Weights of a small transformer language model.
Training: a variant of SOAP for these matrices, 242M tokens, 3687 steps.
Each number is 200 + 40 x the weight over the matrix's rms, rounded and kept within 0 to 999. Layers, rows and columns count from 0.

# layer 3 MLP down (transposed), 512x192, rms 0.117, rows 275-308, columns 96-127
253,215,202,187,188,109,152,195,137,198,237,193,228,195,145,245,255,236,208,194,177,234,215,176,157,149,257,196,239,214,259,142
240,187,147,176,123,187,173,178,202,246,167,287,187,163,211,153,138,196,247,285,205,154,160,173,181,157,190,240,196,233,187,219
196,139,223,140,236,260,201,134,138,190,215,264,212,193,146,177,160,211,193,143,264,234,163,206,197,167,187,204,154,123,126,221
187,233,191,233,219,126,201,182,186,200,277,213,213,191,219,235,167,235,195,147,173,249,183,184,170,226,159,186,185,233,258,172
277,256,160,221,176,231,141,200,283,204,228,172,200,165,214,127,217,241,193,183,205,158,260,246,184,223,224,193,244,195,235,192
193,213,169,206,211,180,178,250,159,164,209,166,219,135,217,267,150,198,208,311,222,224,231,150,164,159,188,197,155,195,265,283
180,221,235,243,209,192,258,185,159,217,211,184,180,199,283,235,136,243,203,193,181,218,165,160,185,237,171,181,200,251,210,218
217,196,295,163,218,295,205,259,254,233,270,251,161,207,142,162,206,206,234,194,235,221,161,233,259,210,238,204,200,194,234,133
243,255,243,221,171,230,231,226,150,171,186,181,99,224,262,225,253,219,178,192,196,231,103,292,141,110,187,191,252,186,158,185
147,170,146,149,213,155,234,192,218,183,197,235,280,229,206,215,218,197,223,235,196,246,197,274,232,224,219,198,255,206,197,200
237,146,226,245,120,215,251,235,224,192,201,162,189,119,214,153,244,198,141,234,134,150,209,172,244,174,281,248,280,263,229,245
234,203,217,220,269,181,201,194,229,218,138,249,182,145,213,191,122,204,191,208,177,240,187,183,245,234,227,182,158,170,188,182
177,188,264,161,131,170,221,229,199,175,179,215,151,207,204,242,162,219,271,242,235,190,163,149,277,222,211,202,270,229,132,190
235,209,183,221,263,205,171,209,197,179,172,211,211,178,162,262,210,141,215,184,158,184,188,282,185,239,201,290,165,172,212,219
192,182,210,198,213,131,125,184,194,302,222,263,210,182,134,200,203,192,155,194,194,129,253,214,127,277,157,275,220,214,252,238
227,186,244,217,202,227,194,177,196,230,207,246,186,184,146,206,273,240,179,183,157,202,199,131,169,188,148,219,194,202,218,172
150,164,253,248,277,197,137,156,227,138,141,251,199,202,115,231,209,205,188,166,224,231,150,167,96,267,268,172,243,189,257,188
220,242,203,129,207,129,159,265,154,224,216,181,185,197,187,107,169,221,165,201,126,174,284,175,241,139,238,171,165,138,127,220
136,221,179,247,218,164,238,180,146,197,237,140,242,174,121,210,225,231,174,227,127,213,191,217,197,114,155,163,153,219,238,207
202,129,143,239,194,248,196,177,201,239,128,221,203,279,294,184,213,293,245,171,166,175,170,240,189,204,282,284,200,125,252,167
201,232,173,182,265,273,242,136,184,176,167,213,200,198,235,184,181,219,248,180,195,188,282,215,219,261,199,260,203,188,114,178
191,174,190,218,195,219,238,278,236,173,197,123,192,120,205,164,228,176,197,194,208,238,179,195,195,194,212,220,192,176,250,236
257,198,209,262,142,259,154,208,213,188,167,286,247,163,258,114,182,133,178,155,192,215,234,205,185,223,176,193,218,198,231,235
303,130,194,204,240,135,217,117,196,223,160,104,234,187,141,232,165,207,190,279,186,200,179,188,247,128,218,213,153,161,218,182
203,227,198,219,133,156,245,186,206,236,192,130,203,160,194,216,246,278,141,182,162,282,179,175,211,217,243,236,153,243,207,262
189,252,136,261,144,197,214,220,263,164,222,200,219,150,174,111,238,175,170,173,271,138,143,194,176,228,244,232,165,167,149,216
199,218,218,223,236,294,191,183,143,124,290,185,195,224,261,190,186,132,138,194,196,195,228,203,272,208,273,238,138,208,146,175
189,257,190,172,225,286,231,226,178,182,210,114,192,167,266,167,152,152,204,111,236,164,179,190,184,158,239,186,212,175,210,242
189,157,199,181,187,262,146,208,214,244,227,179,181,173,273,181,107,161,143,183,200,197,212,193,205,229,174,243,234,168,191,130
196,235,173,169,191,183,231,84,169,234,180,251,229,252,252,234,218,186,293,206,162,275,167,244,186,198,193,149,196,209,156,199
122,177,197,177,198,202,201,175,104,171,151,225,233,178,237,146,218,251,227,159,216,228,200,249,174,121,216,150,214,248,181,219
206,230,199,198,172,240,169,204,236,202,223,189,151,251,171,201,236,184,197,160,220,139,200,262,174,202,195,211,224,174,191,213
158,154,215,256,180,141,201,161,225,267,152,253,232,266,214,255,161,239,187,179,177,214,191,226,132,223,175,193,174,190,179,162
271,209,209,213,168,183,220,187,294,189,184,195,183,193,242,184,202,213,187,248,224,183,195,236,171,252,210,155,231,205,200,138
# layer 3 MLP gate, 512x192, rms 0.138, rows 276-308, columns 96-127
92,202,220,192,230,107,249,221,234,207,279,142,231,192,91,210,235,129,131,174,193,218,190,284,183,210,236,208,138,173,210,227
209,147,188,230,284,257,122,221,295,147,177,209,215,221,250,168,242,178,264,154,151,277,223,169,306,180,257,265,276,257,189,167
181,303,217,182,225,217,168,165,133,228,354,211,169,197,125,219,222,168,215,203,211,212,224,150,237,230,173,251,206,201,116,227
128,209,166,155,196,190,212,139,223,193,189,244,222,186,212,244,186,196,197,133,238,233,188,182,168,207,173,215,222,197,204,204
272,196,213,209,218,193,190,161,242,121,187,236,178,188,243,186,179,186,222,223,211,225,149,184,205,140,148,207,277,273,171,246
173,161,156,168,192,259,154,113,212,171,174,203,163,222,201,145,253,255,210,224,292,237,223,172,141,160,241,194,241,253,141,214
240,234,193,157,215,155,131,241,168,184,208,193,150,255,220,227,179,229,183,210,163,107,161,238,132,215,221,134,154,217,187,160
190,238,184,249,286,212,224,181,141,260,215,195,259,311,266,151,178,187,151,208,166,157,223,217,152,154,190,275,296,121,159,200
197,271,129,191,189,214,295,127,235,247,259,180,213,162,201,215,212,173,264,211,211,109,238,221,244,182,113,148,228,147,242,201
217,184,188,172,163,171,210,128,170,254,207,222,221,196,220,189,193,83,234,287,228,239,160,172,204,135,175,130,158,87,170,216
250,198,260,260,217,158,216,250,227,243,184,197,190,145,218,267,226,186,184,221,189,208,164,178,174,204,194,155,137,168,201,270
180,230,226,251,211,184,187,242,221,222,233,194,152,215,224,154,140,201,127,218,142,293,185,253,159,158,203,223,298,152,274,144
229,255,168,222,164,181,250,178,227,222,141,174,155,210,171,234,224,206,179,249,204,194,152,223,207,227,212,196,302,191,213,205
104,211,161,225,129,146,224,175,125,195,214,192,257,186,241,217,179,154,181,197,156,169,204,229,173,188,145,206,176,131,192,155
170,165,250,273,201,227,161,162,190,198,230,134,191,244,221,219,186,303,200,263,216,217,243,167,130,181,257,174,244,260,154,157
238,199,222,260,178,163,211,174,139,191,212,206,105,174,216,221,174,231,230,233,146,231,232,233,294,163,236,212,301,110,284,166
229,227,283,205,208,192,142,86,144,225,169,206,235,206,136,150,156,201,245,208,212,195,225,170,235,181,173,154,202,153,227,107
179,174,201,176,230,192,207,195,186,151,123,167,199,203,162,193,194,221,241,163,147,175,151,165,113,205,204,215,216,177,134,136
256,170,172,257,242,264,205,203,272,257,155,177,269,212,228,181,243,247,159,164,204,160,97,179,265,156,205,209,111,195,168,177
218,278,274,198,220,236,226,247,169,165,218,163,155,213,187,196,185,231,185,225,189,228,154,224,255,157,215,192,116,177,284,200
230,179,185,217,169,185,284,218,175,236,238,235,103,176,134,189,213,221,142,185,171,203,214,269,230,193,218,199,174,179,226,162
250,226,210,200,202,191,146,270,178,289,255,225,205,146,209,259,221,214,242,115,212,185,186,208,219,185,233,176,194,189,153,258
265,218,244,179,228,183,238,137,254,197,239,207,157,204,125,236,96,259,257,198,170,204,144,137,162,260,182,260,247,149,163,150
206,252,139,155,167,155,188,131,192,181,148,191,152,203,209,227,213,273,165,208,203,131,146,127,185,246,182,166,117,233,148,232
253,204,264,171,134,260,210,216,265,256,194,316,173,235,235,231,236,274,197,151,180,205,230,196,222,228,265,237,83,169,256,258
265,233,203,251,185,247,221,202,237,237,207,232,258,196,127,179,259,162,157,165,242,207,179,183,219,182,208,183,177,270,196,196
175,194,251,158,214,125,211,261,239,198,196,207,140,164,197,235,184,252,246,188,198,227,222,208,126,194,221,167,236,191,249,210
228,184,177,200,267,201,166,171,232,131,191,115,188,238,167,166,140,236,142,168,211,175,278,163,195,190,211,244,248,173,171,200
182,173,154,199,185,197,245,159,243,196,209,195,210,219,293,242,201,233,219,190,180,196,169,173,237,251,183,242,158,168,140,197
232,200,241,212,177,182,180,188,226,184,287,204,116,210,281,239,102,176,163,264,249,146,182,144,213,204,198,170,207,202,202,246
233,302,168,192,217,143,169,199,199,245,226,219,259,269,216,268,205,181,184,150,252,212,230,269,174,220,210,217,129,198,238,177
249,144,188,240,189,204,258,155,206,194,217,223,203,191,215,200,208,192,232,167,222,192,181,205,186,203,200,189,212,175,191,226
156,213,141,224,203,182,274,139,153,237,225,139,177,158,165,247,181,261,209,249,188,189,185,198,195,238,162,218,191,287,186,162
# layer 3 MLP up, 512x192, rms 0.145, rows 276-308, columns 96-127
277,192,166,256,166,273,171,259,188,200,75,248,138,209,247,183,198,299,136,201,221,247,199,94,210,147,132,236,225,306,193,181
102,242,152,151,218,287,201,170,180,165,224,202,173,266,166,167,211,197,207,274,207,140,235,256,162,164,159,73,167,205,135,204
221,315,169,193,239,168,226,198,185,218,262,201,134,137,179,252,236,220,182,197,192,228,246,187,246,175,200,273,197,197,158,244
130,223,215,196,134,206,121,184,193,161,188,236,247,210,209,180,114,159,203,178,249,188,217,175,192,206,218,184,137,227,235,146
190,182,178,184,170,226,175,214,188,180,271,235,212,238,242,195,197,192,153,202,131,149,175,188,184,162,233,151,268,161,130,251
213,152,180,161,147,139,186,167,207,216,176,194,165,194,198,212,161,154,147,205,148,222,222,204,174,184,188,273,194,205,216,212
206,167,182,231,245,124,146,201,186,203,180,192,214,222,224,165,183,249,194,196,232,237,226,88,123,162,193,171,129,225,254,225
198,195,176,277,158,138,201,295,254,270,140,115,220,109,149,253,177,175,265,265,251,258,153,153,237,213,271,184,195,256,221,154
207,124,173,173,239,134,215,167,192,269,254,174,192,226,95,223,141,237,133,266,187,178,217,138,201,169,215,187,219,194,201,147
167,283,135,93,184,192,175,156,165,281,250,228,238,162,182,229,180,180,253,133,231,135,205,208,255,182,235,163,156,171,276,164
188,195,190,157,176,214,168,153,182,185,223,183,205,236,206,208,223,189,209,222,272,186,212,155,169,163,305,187,278,262,131,230
275,197,134,225,168,241,217,132,187,124,246,242,271,177,184,220,266,218,218,155,192,155,120,232,202,276,312,132,181,276,179,208
242,173,212,189,172,196,257,256,165,183,219,281,219,177,130,157,140,267,203,216,214,200,257,229,197,262,201,212,219,199,171,247
211,175,205,211,192,233,201,269,238,231,172,120,86,242,243,227,159,183,218,191,203,170,167,182,183,123,231,173,253,203,200,207
209,204,243,233,179,219,195,225,247,214,142,242,178,200,233,202,226,171,270,235,234,169,190,233,232,157,207,164,188,245,188,244
216,252,163,159,222,194,189,229,213,277,163,190,192,232,206,129,268,221,222,171,229,258,234,151,68,189,179,211,159,233,165,190
186,167,194,208,235,191,199,245,173,313,153,190,232,175,220,181,205,196,185,208,128,211,260,55,252,169,237,209,200,218,129,287
236,162,146,153,199,188,161,162,204,90,169,234,217,205,195,141,186,207,274,213,200,214,173,169,97,223,241,203,222,125,163,228
117,139,207,205,166,147,180,165,359,211,198,236,221,186,272,254,156,197,140,153,133,225,258,148,157,229,278,177,225,186,230,160
189,202,153,211,135,163,205,204,244,203,148,171,161,256,186,161,222,181,153,143,167,199,176,231,198,266,204,242,226,219,142,197
248,255,182,233,214,209,140,157,208,128,155,156,244,175,254,188,168,213,214,130,197,197,214,252,138,252,248,242,234,208,206,167
225,242,188,204,192,198,234,138,203,203,116,253,166,159,189,136,176,200,246,207,196,182,192,213,223,237,193,151,235,203,138,186
247,241,165,216,205,227,206,196,224,150,215,164,126,222,93,287,135,237,210,165,139,211,174,133,192,221,216,204,232,185,142,95
266,241,201,178,221,214,195,191,242,180,163,108,211,155,200,236,204,211,212,265,207,182,213,219,165,167,234,234,190,240,125,181
172,140,137,176,283,208,164,233,144,145,185,201,194,212,221,202,212,196,174,261,210,232,237,205,168,195,167,139,194,206,216,249
189,213,182,212,209,167,158,141,190,182,195,182,175,189,138,116,208,228,259,240,135,228,143,140,177,179,199,192,213,232,228,181
198,194,180,198,237,189,187,178,148,223,204,178,212,151,214,179,167,215,207,181,178,207,193,157,210,268,196,266,179,149,231,264
204,199,248,182,120,188,181,180,150,225,242,195,222,106,251,202,230,147,248,212,158,169,122,215,190,227,164,176,143,165,178,219
160,174,200,240,199,186,209,299,229,174,156,190,121,136,171,228,235,200,175,257,205,236,238,240,238,201,151,154,219,156,218,219
182,196,222,209,214,188,167,180,243,262,208,280,174,211,181,247,215,209,212,201,218,183,239,133,193,204,212,187,221,182,216,219
223,249,206,196,161,174,187,235,227,186,176,173,235,196,227,233,224,214,165,74,204,193,236,277,213,234,154,216,133,198,235,148
216,208,234,214,223,130,216,195,217,176,195,159,143,198,139,215,267,205,216,235,236,226,185,156,178,197,267,226,185,241,168,254
208,213,186,222,242,194,173,147,220,193,244,199,202,258,185,261,200,161,181,149,266,221,244,263,257,199,218,197,137,196,172,182